Each number is 128 + 32 x the weight over the matrix's rms, rounded and kept within 0 to 255. Layers, rows and columns count from 0. Numbers have three digits each.

# layer 9 MLP down (transposed), 1024x256, rms 0.126, rows 909-927, columns 0-255
150124111174105116179151080098196130136179091153118142100140105084155072093188156118099129145167170089133126123164098108099107076144127115126120160123146167169077083056134117194142164135116105072166140105178068103096163084073113093150156074142220146125134152209106088193090141099112062125154115188109066121009104101172077141183144137096141128161090141170143105160128101141111189130166116118089144100129117116094130124168147077128153065205146098159122106083072108130134129068147137149119120176166097150129116149069128138103156135108149096136137173143156115130133151121122165136133153106139109188152150176118194122097162120110151128102094134139125112068113171139160115127157101076120089174130181210103131135166131090112146185165138109137155082082166116093138159149120121
138115172142117083188155136226152111107158115132118146100117106151120172158176115124191121090113086123153132120129116097145091108101159146110114115091093125170190087152124105101112103179145073087165138155124143106181125159118135120169144151190156098144112140156170075129105147111108179147096070112128071107122131101089115136107094147157147122146140123044177127118091126089104203099142147136165114122075106069091110128052116097210097156156070131128114134093116171097111150102109131148136086117170134153096130127123173164108058067169132117134058064094098138046126046179115153128164101122183168088142130129143172180159061149090168185135179172169152163130133102184079137139132120152133139155120104087137136168168139123143153104082171151120087133154107109125074092137093191
140223140174178154107146153117170190155137150087060110155138075076154099103122040148179180163103170124131147099169150166082101133133109156158116138138187177108127185079126062160170122129098161128139133117163153129135078132117102098141169111106128103146142108122110134126096117146097133190114115194135110159127146108120155113163148159093114156118146108134130154112164107158140095084118151109123118145143183102092116136101160134165098128164111124132139121104141118100112156153125116133128115056180160144155110100171148159117155138097057146116126156090130094091157136106112126076066126144080092137125139113109181159142125092142031119077093075109165193181143108063162132148087057113140170135079094131183113131114108143155105144088148135130188128143100130113136084184140139
150174094125140151117058163113123104127127101100085119116147127125106139121155109102168136168148145124154132107129124114093163082150137092053203114162162131073091124115187126100107145118088139140149093170160126119093134163115161133138125179105111116133102116165080128157151162093104083121111138113136068104084152131117185117122112123139170143100146151110101113121084157115152150123137139082132063056142135127098181094150169118157067083095113078161125105088181110148087095141069127129134109066154183169092134147132118163161123130092131114158094112107064113141158141093168192129145160134128094148066121145167113168210090118175178080136140084113156114121169110095113122156134121148132121078094124130083108168120133113190114138175109129080131149160163157110160157059088106
164253140143083114126129151100158141163142148072096140136182111147106151116105130071152117183092154082103152094138102116104090159148120145105137089101128138188099171116118126214115122143144140096150144097131172192126175117116112138064134054128121115134148150171057096116133137116134162149086092106100140176152128117139093112154170100054129114092141077094097084117179124128105105128103159124144112189083156106157113101086088115152170137169108184128145139141105088141177123147156082135104076115153134144150173167096126113100095128157135092245140119153143150167148121043118151150115087087118140122108124154133073157155081127113044089122081140105127137079094114126107116119161070113110118169128046091080089091142147117071166150122141146134081132122100185168130086080124109
078133139123073136168147153095132133117127152138095092146109185190118127111178140135114050136133150064098121078129157145117153178129113121127112147154097137095114130159086175175125120130062189105113116145185196096150155103101117151123085150102145095134129139131189103125111130126122136111156166119167128092184128129149143146106094108130090146097103115188104091147091076127167130156087154147163173140090094136143118130103138116094128077107150130111143141196117111107171200112125189165090097091167079205115073173177130098128108137121168153087120119097110114162079135191152100104163135163139144138144074077127142108191155130083116145085131113168114129121146147153111142089168147114138126131114133186103159141141177178134156167186185115137118102121238064163107151185068058
081164102147164182111156168159076129097116112126149145093116133118118101183133137146145094144152152139106155097033184105127100090112158158172105116121118102142087084127139169141090121132099165105113195095123118132113138076193137184098167132165064187098174099153076081170136044107130108070176146081140157111109088145130132128135134166073148093157144142104066132098186053097119166059155121126065136139082168103194151123172148111150153105088120143106060189110135140137097145160160146129134096113152083088092077084140103134149170127157171095158189094075076109172127102081119120163132106172130122169221071173118136117133128107112102099113182065100146111109166147124116142172171096156142113141137117097150102103191126116081136116117132183082172195118165139097198189105206090
117161056053129119204115135098180178087096115093129130079178141146139109099129147115124129190149200116113136128140100125148154131142107108101135145124095142133149174163080108109081125146107096094086169112144125144157133126112065139086137137130088142163081127150087187126155100122095178066066132139152132127143064166110130143105108131181110128133140157079140153065103198145114148141083135156129163164120084125140167150080129165104105140151126111138195181167122135143119052116129143127107159136124093167058114138118090139098182137154145120092091217130144124177172085082148116077114087093111083128169136109150208108146125153121164126120193127093108106144120164129080170125102186085026107098157141183058092159125197091105174097108067150131106134089109068150128141111116136
120093142133115062112136108133071165137063162161166079163111150115133113188111144133056198118143127114096102150112108084142114094140104104195155093142150120087085135131109135120190107147194188125179148155131158103178141124185119160142106069085138192118104122098101170141115186132124054066073148177148177118147139135166150139091078164131154125160119151190054144098077079121174174065121157155107145182152077142151202180083147078155073117206143124100101106114103122127109097094131138121174105227104082107172116122187142140053148120092161173141127143112133160129125156217122201121110104152152102149128094107041132165196101103198175127169066172121054166197112138063144157150141187143096151160159169185107102123106115135190114081128109127109139147137163139114130081160178098
081106109103128088147145141143112163088188122082165176153115078173185107109073128112112091147150168128056097164156147156161156169158109126104092111097182186094124197129105155122081065110147131097107136130089137129179109086141120151175162129106185135074088120115105144130091049115127083101119153074160105082144150144037162147155129184089137151114129099084086197121196119169178071160140146144145164177121136134109081153120119175111120151139111120097140076150095123161115206121142175122112165091168146135115078127152126067135114115112089134128101071159137191175122087124135118091143142102153147102153156142149124107129132109124048176103167102154116134089131126181179173124145155104128167082080101107078137142156131116158128161106153130106079137168133097079137173072100076
145090137193106154108149146109127175100164176129148122156159108167090135105092122165104079092213154131137197150140141132120173177186136079108165096168187125107097119047157079160087110135120148122162086133121107183129129219124160120186094068198154148182139133153108120128130175149105113149155144155121172150107123140131132161091090132149141166223078141095159162103111129101106158175104124118049185101115099146098131099144129181098115097128129149121149120109141133145112067149110119134160173055160103121107098155165139150129134133129120129110126153111065099120140139099110147165089129124115118255083101147139122135102180166168178134151151093117157110108091120148144100117070102109100078140114060138132077102128150106130110122147085163100083148133173097125132134116104135
094118190154165096185162124091151153061092119152115131154114118168152065164180116124105129151091092145180140126076114088091109126151152138146130136111167194160133145092161167053123114131118126106100174140135135134176150146071129129127090127141110173089124160142108116132108115104132098088100188143159080150089115137121174189130177150144039148124127140149121201154135141119231064111173112127197120074172134149100161115186121119126175128081119105095118138182162141119124110063143199179159094159132122152111133151098144137145118159100095133101121127115113143097065086166086147142117099142131154109135148091078136158140134108146073129130070139174091168129086149130098136141144115142141122096116112159135132119203134160068142138082164120181083142153140134143130162151181120
158087098118132128119149118086121100159122120137107124141118162102143177078107152110095171093176159167110096152162160150123148131111164161155101137132092145142111107079136127097107152116142076120129110127164117100104170060101082126080113150109054119136109108113099147114084187114105135141129140087103130196104195118087055120065145097099116125140064115172115175149113098088145056118131143083166183179132133086148107137141131124122113126083157140101113156119115112143148110184117130111141190182129113132133131122117107110126140159103079114176078103145122161147112148070110176101156108060115157125143163070150143174109140095175183158162085075091144111119094111134081121133105093111153116126158157129136159128060108154140126123146146125115129188137069088114134112126093125
148185200153141142110133153171178063171148105127140182115157080081137117118119145188141095104063137076079139112139139147163122142110124117119128129127105103110197154153093067178117130148090126094161117150101077157145115153165156106150086147109060134077163076106120123116121147148141115040189115117127099160089181166151123127129084109166121112089110085146127143153180152096149169108131144184152069065135142098132131135083120157165082138099139133189105147131136096180117131131130098144087160138103073103118127130141130164144087154172084148184107133105166114124170101186090095115123170170160116124179119100152151136129110121172106105158081107128085134106107151162107109151134161166185195121153122095144163151208123167103143090099139150143078154081141160101125083139141123
123123131149131079117125128120184143187112167138068156133129109136131184134132084063171134122034161095094133156064106098145105158097088131106116122099164155179140152161143143101123136138121175114117139096125107186093121159093126135160158140134215079109130164152159098214090116148065134105151152180051128227116168143142094146080153149096139129090101094111114115109076110115132158117185159117126127103147087120122100159163083077101097118174203073161099070120136120132117146087145163136110134074139160158094100104108133144201124130106159109166148115104138111106147110116114113138131135123149093145121089149078123160116172109194229096124184155064139130124108139151116130158137079130125122096140141201130128134144168130115142126175108109148118139161106122176117088157150108
131172145139105057101119111144110067100172114146137108097071141129142112067166214079156133150134099150153125128108143202141149145143105099144090203120132084090118073155148148086100095157115106097127085211204195166141153158114098145131138163100095142172212139114140120193159093078181131149174164201137103121125138086132113114118109095159135187101166103166122151146056152124153147128183180174164155145146182095140144157176112132202135095090110116084078153112152158059113202073102138133129152144125115139091111157140111153139162154107157088101140111090057145143119148178166159087087139161132146139141141068172130080077179124108117113133191217098105095152159137116159080088101168093103166082170166120107138179116130127165114190080145141103108131161126188105102150159184163
150150085149116128135134103110173110156161116144137116105199125083103072119054142128136135071069089170138136137129136141146183207139146138100127154100136067089085134136168156133137157167063131160095159099090122121148098202146179109171137113155173099105124117171158114213115099046071122141094139110183163136067124088127083081096104098098164077073087135134183157144117170075187168136107077134136108088135125160096141112111108110068156059098095119121093074156132079099181140122127136098152102134144128105187135164130117107149107120105112114241111131161162131120139069128106184139157123121116103119127143111178175096101116076088118139117143102101162100131130091136104112136126140147107136177100171128079162165138122116156099107088156109086102141139119146108116093062145078
127008198100124112135137130090131092122157063105085150141098118138123113158145159139124127143100159157171093100150131142122168140156054096089123129114111128118133182116141104132104174137157146112131150147113146172150116146128047097103114127111198143119183081181075100173082120126163125104098140098145141112160059157106182151126097125098111187152133118132169105163061119078114108160139172137103183134085163131122103178100170127098081170082144141131095084080107063068076136140120167139087146112129112168141157115158121133144166110138156128130093140094116132132135143167181102139116114099158080130140129142125097084097097180109130128098143122110150140102128074156095136118175163117180132118124174153189119126129115121135113118125090142194131120089118090115119132122083123
106096122165108084066101110160149165121153123139111069171107136140153188154137174087131177134129134100141180134124135080119145113107110114166135118118154145173129101115175107126108135184126105176183097114144138137145141087150067127153145120125170126086068161136134130080124147140108149140156150131076135145145104154106122169170100073132132147159110206174132080163154115106165135070082159170171106166166125130128115156130088118182154119129156162133138100083143113187126145115185101167087159067083160185131152162150132117070085149050199113187131075101155108140128104171121153144095149102093111095160138087141126105102176163204162135147147127160192156116124208164118113159127081129115093147105114118071105158104143125137123144178140168104124049077155111102076121141157132
# layer 9 MLP gate, 1024x256, rms 0.132, rows 910-927, columns 0-255
106170148142164163108115111051107131105132089153143189142094125134162129083157067091150157205161126158086100151103122116139116173117090105155114128131076170186088120154130071133160163176186130094179114117157135140163113078099132069172091162152105080156125156080162164115084117153115177173113141103103161157107130091069103143081145131181111117101135121128121136151120131197135059065113132168179106124125139128129079136078159115109125165129169112167160087093171085065112141163131082148175162155148168135121101134151147178115106133155138074155124119099121055135186164113148117078145206146123080179158174193141137150108108131144075161180139074080115130100095072167124152175144120134193140180160111190140095095144143134158135137127165139098117088166115106144137073173187148
162136113102085185086197127120111106088136169120140111095123120153125141116064117094138071153179130120088059150159149080161109141079133150180075165128119093082121114194094069165150134129140101125169176148156134090181118164150124127083120131144164198084112174100170118119114119135117225156157118151127157092105175158170124075118164154138182084099118133106151138130149193114094120165184090197083123106160095169190120117135137134149129152125074113072147143110145104134107134176137124123088138158160153136099121111116168170051108176184173135173157091172127180150080183135123131119160130111117167184130145111106166192145119127066109103124155177127119158155065165128101108186154125068146176173149134155093214165103139126118159119105151130060113198137092078093125127106126188
127140196108095087151130125138102155111073113160073131145141055079129099136190108146097145154144123145164119078099102144091177107187137149137138149124091145153142192119138127129088102085081150119152174133121139122138146123166192129118138164140122105111105183107123107192114192132145119145089185110152112087156151115130138112115154102070135117109085121154135099083135144220139116099114112103072079106169152132129141172099185137103107154092116092123142128148114085126124102157104159141076114156117153100151110087074157092144167127146147145132127172168154160158196119053142077090148128121086096124165114126113137128128130106145083111114109133123120146118091150142134178095146096110139131151092108096137119122141115097106121081057174098080149055122126152090131129105083155
152167231174116110149116147112111221118129154080120159102147160097087187194101180129171096135109139126165173060136112116130154117086106133157151180168083139114162143172153114103147188179087151157168144121153160085109121029153174124144131120139117145178160132159143121093096074153084124131115157072159147133110168113145076158122136072067166136080121092091201078208102134169138072150108145122079141100133116175158155114074153142198134140135092125122148161168145145072172093108141139129113203155175091128140165158167123138091091106111160092099182182159097103137159218160143167114137142185114141116116160081159130110130185063112134148103092106160147151141099126088143094129089119162130084151092088089118176110131124151109123144059155147163129153101083150084124134106125161
191125188151092145160092137087107116187099108106135154157118169126091085030130113161077214151163109125170078131140147135123138145164146214185175134126140141116163172107141130121123111198130158104144180138152140191036140148096131153132113132127166123116109106143139126136112120128115139152151149114119158084131124101099158118139096069105121155131171105152137173174112137086109132132129103159155104086121163121107113148156160137111116184137131074115150142106161133116109168100100125096143186153155135120095107159176162200102158125120114048112147150146149156158189146120037157103128123083165083109154142058117140139101124142174074147163130143151155137148224107166103140120088138130149115181113116120208126202150161103133118128092091125087134187138130089113069133063120103
134181086192103117072151124077151136128073063132153117205139184103106200120143093130103111201152137140143096110174134129090150136170152200117118163117158126065122162179135163166141080133150157180149120164155170161084139098141104046152161130102153112125130140176186114123106144167099112128136168123155115221109143162126157182150128063137102153152143138160128093114077149175145145164153111156177093109126139125097080108119179130126174064135162136156141126160043097127126131132128116105144151093136150122105140119091195163136112118136071137165115099125095124152084142090148174186148142131162172097134160150106129121077107161123112204145104195121100123035109143140116144111159108123078053173128100173114092135147148223193156132122133108158173159076150161129094132186097174
091169150109163158134087119130174130149093076174163129117174140123099156133119117109145148119158119123067157129136170088072127166129111140127082169119067096182109107154099147104098129115102222099151142170192139092123126162157137144095142078058151145092123191161176087114095112155114197126102176131166131152181137159185153105129056129131124122135136124084154113136105179201087154116083070108121130122124162208129142155186142103203125195167104125163176121149091090124178115102098151061160118129071127136110098112152176113101148149120109072157091135099131103119132113102143099112113132118120135121151110078109164154112120126128134140114101174087128189121136120098142103130151173141151089136163082078139109130206123134076149079153126113105157140104073108143093099051098147
075165128138135140117202149120075161185099111150130114163129134093053130106164110103184128075120142141121125131045116086120170090156156185153112115082101166102138128110111152118104159110134141169178142100173123187190073197117068123113107162174125163138128146128129113121117076127093161091119134063133088151196167126182143168075162120073111171121097101092124112106064155137108092109154128137148100095145119132139110116157103104137248100189116151103206165143070169055168146107128079062151177164117113123155156116051164179121084161111110182142180127063171067185099105142119131161139108180093159107147161100150157092117126142112059140150113109127167131112154109135146108081093085143131085134101098133124144145087117125114136160090140067169106164159144193071120102096195150
164151130145189105114179090109125160090164148132124145191109080110180098085106100160158119127175127088074133182131162109141145126215150092085132110175200131078139153147088128128089136166132151147143130173095188076093123116173119158142203134125121199090162077149166162105125152124078136069127136131166143131142138158127118127121121106090132104139178158072110126143140124150047112167138139129138154150199146184060088092112198150165166113150168136165098131125115048071146135157160131126094117135181199094147162122101165126172111176092131134175186165203123165122114141170086145151094144160079158121128132123146134131170135131089111091162171116104137120121144156076154073082133130070145193125123105156107123182188096090127216125134154134117128086173121131116136066133105127
127167157169115117190066109184141080106139092127100178218081120151146102162151099118078161111120095165174121125099154111104152089042179156148083110146143115129095153073147137114092159162129076096166171107077106040076132153169166172099077090110104152131087128163156152109090066152192176128143139099218103100155164108099145065148092093127146134105113126163104135143159110165186147101160108135187089097139124075129143111140162126198183111097133077104194104098151088178121130088089138051157101190137057122161142113121155104120099129125116108110121131122099147118124171131121168146127104177129120097128150127142165131082117139102136104135165119086176116080135113128120136145190168182138151126124097086135137158097119128135125083113133120118165142077143098130210072125164111
174141104122208108158132158058192115152144110104095140171084133087176105155132129104182155142119070146107137147088154133116116082108090152154094101106134217154168177079146133146143112106172146091151068136153151109112136133127151112124096097156097086097125164073120143140158214111127165099172183115112146147202125174136118135193130082140101140130177160105100086144112115128131087133101109135151138076087090099195132139130070203123136068068122203080108116166086103125124124108117138069131135163144197142122124108128150107142101134083127100147096144112113109099133084148109106154116096133120115133154127112109118128130129118126132119188115094125109065136064145111107085158158200105061121111139183117137152159155150080156149118142136134111121122175165123114142094158120150
166115166093113173129149095102089113148173113135102159092115128158174083130115115125094125153103124114121152106142113120134139143118103096115199076144142098086130083145131146101133163105140108111096119080140133060115092103165102131118158138105135126167093099135133129132167132096065053157095165121135084183123121144125125172139088141097132151181128121215126138123105100113184129123169167143104094133082120115100204180112136082106167101117083095157112136130125072133092162072157111129109147184133111099122144090187158152185170147103163143074178116163161146141124125150104073178125137124154094195087112086155151143124212135163136158126143124131142170098076125147156127060109156089117109159125095098081156137089151156126111101092095117130127124192144194158133117077165159
164149145124134119116164146128127085131018169149120126159101132156176146212141144068105098125135132165188147142100129090153128156120129114191121105169183128141177118133143166091167188065177132133144082170155112178195130141115161140140096160133123082113137110148120116131163140121109188116072132088151177163097103071111176118106086065122176136097110133135088069127156122134128098139188124138135095098053106167137156113110174060114118072102099102197181139155143125138154163130162127142136140136109155140152185134067131151180112132087151112115118147099141096134122040112190150145087087149093131109130166097098108115149098111090145103117173101077168120107130152146129152089134171153113125149126117128091129112149144131119143054139126136141154154187142195122094098110132085
137145138126104112108136101111176193153099102082133143095073139097131199119134133154190121132084077133105097080145179079138156122124066130081100157147112168112118113173153118155086118162115111118096140082147103141050119160126167141170160138089099131151180105117125115107083149147124108169098154115124144156118183113178113139097132081188176112086136108154138135129080137135136147111172129063082141099145119127201097141108108138104074096072163161141131139094151150080183127083121176132125194146169085141160084187121132163098157103105204166122123146137097134159140150146119136181127086103053062123137150113141145092177132182133110138105130183133117125194141131143181172150153108148108124117083191135129130106132078106146145149166177161132063128181127132129138116098131090
091203077135145121139116094105165183114041065138163193165098136148066140057162092131121155109093181131074122136138182147124147148076119119187144125180091139131121149146109113138167178139153131190083084171090165130074137087135125112164169125157129109145138103065119130087094172088129132148100134055135119131126081219144113137089102100168079132112135145179100170095161119191099102140102085073130160108113089128108138098053174120118147091137195142169141091114144063132147132083134080118119148052121092091189161128118115166162162179117130102169125131174135101141198183105094123137054132181145053117112129153124140129149087115137111192153164099122185109143164194187141127153130143144101128125116122090151132065101088142124131036165106144053083127113120146148094112155140123
163130166132193150087150141137124103186137118134151174164064115170125153111118122113132124236173154171166107154065134144099161083162126077095130107096141166107161158104129096165097136179122127121158082177116162132104126154166129072132133119127130155091095175101135114161113138143076135146185116103082101158108165141158210099152086151082182133137155087181149154144105116146086129075170061122090077088085117184152069077131151090128137129089095137162120135086156091125124086105095030126121130133160136138166088088130122086142133149135139137165148141173125147091124201086124109102072132078103128162120118085105122103133145093092134141170199109151125066142132127124171107124157183123094189179095152128155149135138128136138136122124070119102073121151090103106120116129093156
175162098166158165102150126108101080176106143108112106124097112102158164100159132152172146121173125151071163074074121095104105156150135071130073185107115133194144134108103135116129104085072143125161123146111112130148136085072174122117104137103120150122143156104133059108181176128104124152157195095138178154174114078164133119154096161155106175094106089140132121070111138134101109104141161084170173102130120118096080089096127131149164106125136113076123147156139138152106173118180194127097115083158128114132130114100115163149118115119097135156175130129125163131061066120092133096139120090091149122166170156132165142142154104124148116142115091097132184113177153119156137162154171083117067136089154163119163174118084142177156080108132099190094101139090134090083076145132115
068135138161113122095095157177150104143160121075103203131107167111119132151109117176138126152160133127140122165167075070108083159128161121163160109124105107105140159113178111098099171166127170149133151172114144171111154113106147080131131106129083052106133117168135143131155126107126144132123169064112152177143148170122113096085114080062132160115165093108157117091082180113120082138168104114118152176152149127082156086101106135081131069127128127151105154172148112124111147111117171134066082081129159093144236211164173149123156186107133119109147076029165153140109180117086107112115113154157130171142165123182122069082180131169133215113132122100114132133121107132068117202134149115114124117097113086192139112125114130128125155119128151106093154088078172099156079181172129
# layer 9 MLP up, 1024x256, rms 0.134, rows 910-927, columns 0-255
103114121142148129166149085158128160126143079115097162084181149104169134095193108107165141115129143096155105038114194113091092067148105116175117165119025135144131134140088088089121118134086089076111153115118120098158149164064136119169108142193103131099122149116162100118112115161096155156133124114122178105144149139151070054120164164177124108144160132079124116108121096120090130120105173077146095128133179113145150154228121111137065141114072129093118142084168079153111114171073135178143135092176094129130092122106136171151105136108118090134125111118133166050171059139088021085147113143131165143157118107087156082189125158148134081111125082155128110163148098159145099114120147178085119108151132098126077106101173153089119152121189132138078161142098108137158098112087127
142133136142115089155082112152132112110127130153111136068105148147147170116170130153138144119119123069092158161142166092142114147139096182061147104140093109123113144130142205093112123152158107115112086103109147124159135131062165075145119115160139142154162146157083101171114126131170109079128175137097118113129101114101127152137107099143082111135121069103088094094146121113154136132036071146146147123119134147158112068199186043148093161106111123131182098184134104121112157147121148120084167111091122081076135138125170092121179087112124155184101129175156138109148145089143107087134091134147145093154049192125132110104155177110110126158179114150142072106114101153147053157150196155152121081146163066153086110120155072103115127111088138110088159189135125108089147090033102
129095147160103109104157156148121120115082166130127119186106092159167186111111117123115108126117113180111091087104175140137159140098181087090123072134190112181122143145142087116087081095157118150160127155130122124123104113119168114192138122086153162124168112109088129098142130076180163055083150142105165131106140144128141118092125147158114065130162119105080157119142103115159074155157132103120107182131165114087079122103065145170116136169159177079130131157114079154124115142133124160153165137123127116119126176129155127117128133127108078131155105158176093135123123160113142131107111102154028139173177149173123202124115146116112116142145109087149152131128094074122148102093103099131155171069133102168173090156108104087105163119138111139147078107124125127155124110120166
199133127134165130041154079146108081148142133154074117122154113121110129142088134113133095124139127168072128103126105145053112126196066154140066072126116107090077089097126171131133138069126167170104157150139096156122116138172167142095151139162108128107135061105131176109154077167187134142147100130089101083118127125097132105140133126176171113166177143186111144130098148110175145121104136070136124167155082192133095189142126138143116125134121118144049106091139098159113172159048121139153154150130111074102111133125145165186150095110177202162053050132127182101122078158144102107188139042120083107083094128084160064067091154135160120107065076120090100094124059175096083138114170103152142130190196111128136111180093153187134141196098142120164155155157120130133101170130119
160124187169067141134097146186115123146113129122117120107092134109116077119104127148091125110128174145106083155127183136166136146144114135172117124124155130158156147110138088090117109111191107088136111136149069149123119175151135116190109102123138141158110152112123102191126120167127065127162157116170082074147172119122095106094103133123132082141137136093165108156147056103053154114094129114153119149148137080100106158140075128109110193115126112099118175118102063126175101131146112150116093167142161073157137109112105233111104118100135126105179124144170153125123118049137153203173134111139111159172061162110108118146114133151098083137095155082143166101139135116125109147163154094179163111116144067181171093071172180093140110058120131098194179107063169090111116042104153
118129108082095108154180139105156112129090061114115110118122187109072121113086215072146175160128122042139202137161150077111158127136083077097129179116107135124154102180201075100166178137147176138139192110117120099108109122111139139103150068118118048140126153181142111159093174127159141125130129090082118170100228115135163113154118096079120135077074195157092071126162079094182122224135129104117165080122141134145111135196125104161161156120108135077098114124119101103132145138126107087115086103094124145161149153135170105145155103145091177117084111086074169179157177117095129128146178129166153093101175105128132162149151151172149102102165123135143136147121183125117178136139174142133150134195093079113183125123127141198077194102183151103053156106130106157091070155112125
136126100128140134006072102082148134128113142100099140145103094094113171082161134148124161111118115107107077137095096131184136124142156134131107126106164146178118089114158159135104115129097191159123093172167159100127121140080147116123177115133109091152059161084131126120169115165117138163087131080163181061168179151218144192177104184102111096145148159131169086123165101105086140126090163142032151091161129112135093126079125167136157138150130161127179084122180053094123114124136110106106138128166175215156110142133054148134130138126108089134156123117124131028137126123127127159153081136136176108155093198127061128142107077168122143101132085113133156111135094129101123092151071118187144150128094108162128099135100109128202102138146082119148084072154148178123106146157115
171131047111113165135106111120092091167113135235200096161175138107137087146135191154048212139185135148128072158096161128073134212099124155129169094132090143176140100148158175128177156080117164161170084168102048131159068129118144169090146125182156121117151200117087140142066079099163108113128097143207117134147115201173123099133086106084091208145103115112080137113111139114169112132087102047194095092155186120119134094079144122153126196209129101120068144145117162129162114084095073107154083146092136095161091138138087163188095047061136203117090136121134076152145093133183075196141103110108112164126133111139173098112114055142138113099085087127165153111097093141112132165178149114153101060176112177098146104088130153131079174112078116122150166107128196143129113178122162
147145115123107125118171110147164116142149173130112116082171118154112172179176074146187196175130151158099134132161106101192137069163153146124113134118126049151148162137133131127130113146122182159198151101144149222066117148087075074148119155080144158078103109076100087151136145144179140120126161119088137076108111100103130152118107127116135150119141122168164109123097171126161136160138107179043184115134109122127106115129117169146113131109139117171141070081162121095076098178074150100104116170082111114157174113132104158152090140153129140125104156106126132113138094079102142056121115185116095104085132155161198119117126096124090142125105134083175142135152132135078098160134088170111151145142115122200134026132124061120106090165086155161149060107142135117091140170101172
115139032146173156130149059156079108140090102192139125085162125152134063113168115108107125126093110133148123138133082136131140172143122194101124149114150123153183112117077174134112086105104127116119161112195088101122153090150120156137140177014134105136120181097122146175124096118192167094085119117134152175125126076133123088105084073111129111119102097114125088149175095137102109084094121140130091133123146123167143146115077145130122124066183148146128090125138131158130206134142143123085079142136160118161118100083153096150153172128101133053134111137117124086106104096080105126146122123097130113179088118120080096159098068124149102141160138153164189087111107114084119126143113083233119130100151105138114215069123151080124111105169150135133114186095119089113200155198087
131109128150122133141176111177096106153203141154157081081109108178097134122176111130149112136160073122116106048089154102117099138137090120154167096120131110123114140126084115089101118091172102151131104070117138161085110125152085141116094118041082154117108088142129120103176156140058124146125075162076130154142147120099176095159171150106136108123144153151180131119121121155071113160135121089135110133088117087079110176107137139128119169172103121102097086155096118112203117090121112137139128143168135066092125125142118120136150081128075181148093120135180177131097138125104119153142181128077166167098051114154135125123196161127094076067110114102175144145081166173133114120156162137137188105101166130128071160100080112141055069108085139157139159119153103150123194128088131
133140183109145119090140148147111153105153127166133153122139083159096089127136141121168070163129098153140176103087112105091155146115119088163148149116197159128168132150102141109097103176101149135101132151108123170178159158104127146169150117127186140128137102172171104129129119118167093119124118188112089125141083109163149114106115128156135145138202154149119089111102140114131172119160118172058149120161143154070125136156151078149135118189112140164157130144128142131134116101128142112049073085154067172100142145140119167151112113131198127139127164083171150077118092140199133152134149146138085136117098118166151138127113159113123068152150156128142139135129132132137142144128137150111134083144134134040120113162139065151131128132131168188109088139217138117111164151108097
164111101153115190146171147125103167096141100107135139119110111144154144100161103127175098113174162126141125157207110185172118123083117153090088108132170179121126086144133147118158149144120090114096163077120127098157136178167126108136144133116133111164119181115117173121115089107126067121119117102158149126150137127124151096135157135149120128131088056175028139082179165147131118108169185129065108132111101152138127158175108136049125125046124193094094120067089148090144132100143147095157154128154078164070128179143123093151135127179112154122177125175095138183090148116091130135113123147117103140127183138134123116107159139181129151124188124162151131110136113132137106102166150091168109168099161145156083146099166082158056170078137150080163141109123157156145154103172167
125131113123172080130114176083140092136172075151156110156109083132197106077119155181183095138121135088078105103178211110132128087137155156166115165120182136142100098146135160167097078085134143132116147086119068199078104113117180069119052136075141110119143131078142172155091163175131122110143136142185135110104111083135120151095093089078152088089142166145107139128111106168129168130131143062111118102150159122100144129139117093128085108132170128086152122115105126164083140115168109152173179132116127124202110148065105080072084140086142119101099158077176120121139104116118119141127117137124143133124168155106158148103100148118125141112105167163077114134100190142061124110094080087128151101090094125138169117115137136148129116163093134111062096163129109104125152145100136
190088119108158080146088143108156177181115142088226088104150102132145106126110104108132105115150146160135129155088117170161107126107186172071151120206154175064104217105132130187169134155121173157097189127056030142138100157156115116116122126099118071133057084132090221114167071164131072138120124094110134138080089163176116152134101089087133156074098133075135106143141095112111125164173168195196104129077124146085111145157056053158124132070148162085112103113079130090124194132133152164127143162180119123137107164126149139211109154175145104101180146125113111086143141165135144135180090129134132189150165139162106121135128093160100161143107150115156069116141135108091101143117114148202185130115100123122088155137139143073099137108117110154118151092174121120153155130124074
062172116105101151126123125098113149096111055075133125060132160167114110136112087087088114136083107089104165177142122117120129099138161160152108084100170083142091104162143128087142094093187171114085138115184099125120111165104099143159162157095133123142170106116129118107058123169196122184069112074159169098119129093107077161155178152112117140133142143111115152126138101124117127159092111064123102146081136158154137146143124047126135082127138178088103131124124105104118194071121077123093131102115082082106148164110108187061149167153092118141148090106106124125128135145111204094154061158199076114161101131133139088127161204093164099113152143178104099178085144165117132111159163112102123129101086098086159118128103132140145204089157136128163153177105122107160118115141197
162129123113150151136088132118120172138153159111075098127162127118099157110173169115109160144150160151059104147118144082178154104104146082161181116149144124173121114114107110122128117065137090162114106158113144157150138104133192133140146205100066141117067142111136093129128127109129123117101168143113178041110090068163126117148105138099136144131153127160140124156134100150157108092145145191107125169117147142155122130065127137102125113099153132092073191123133150113119119139112183132163134131086166141120139115067131186132119120101115107120178089065096155098106149080106154125131208147057115124159167177114159149105190174128118124130145140155119175091159143198145124087126131137146089146127145139141171103095159143152129137099129060107094106115138167127117188139136100
147166095133160116167146170158137185156130069156119146098162177173174132126103106118129110105174136130074128167095124101147164096206162140130178120164118121162156168137131145127149124140088063072168120181137152092119184143100073125106056156106194116069124133129129206107073111187098157124110140127105151147102207116103111176103159153097113172161159114165122138139147158155110101152123180126119060207102101121120179114112160151127124112140101146110171155134146132112119125126059153146111138138151111116128075128097128116144096162102107193138166145145098081078118129162093153125164120125172072140114176154134169134153155076126128133111177184140131132152124106111089095118212142133109089209119159098175144148077089117106127121110141122121085173156108151122123169120113110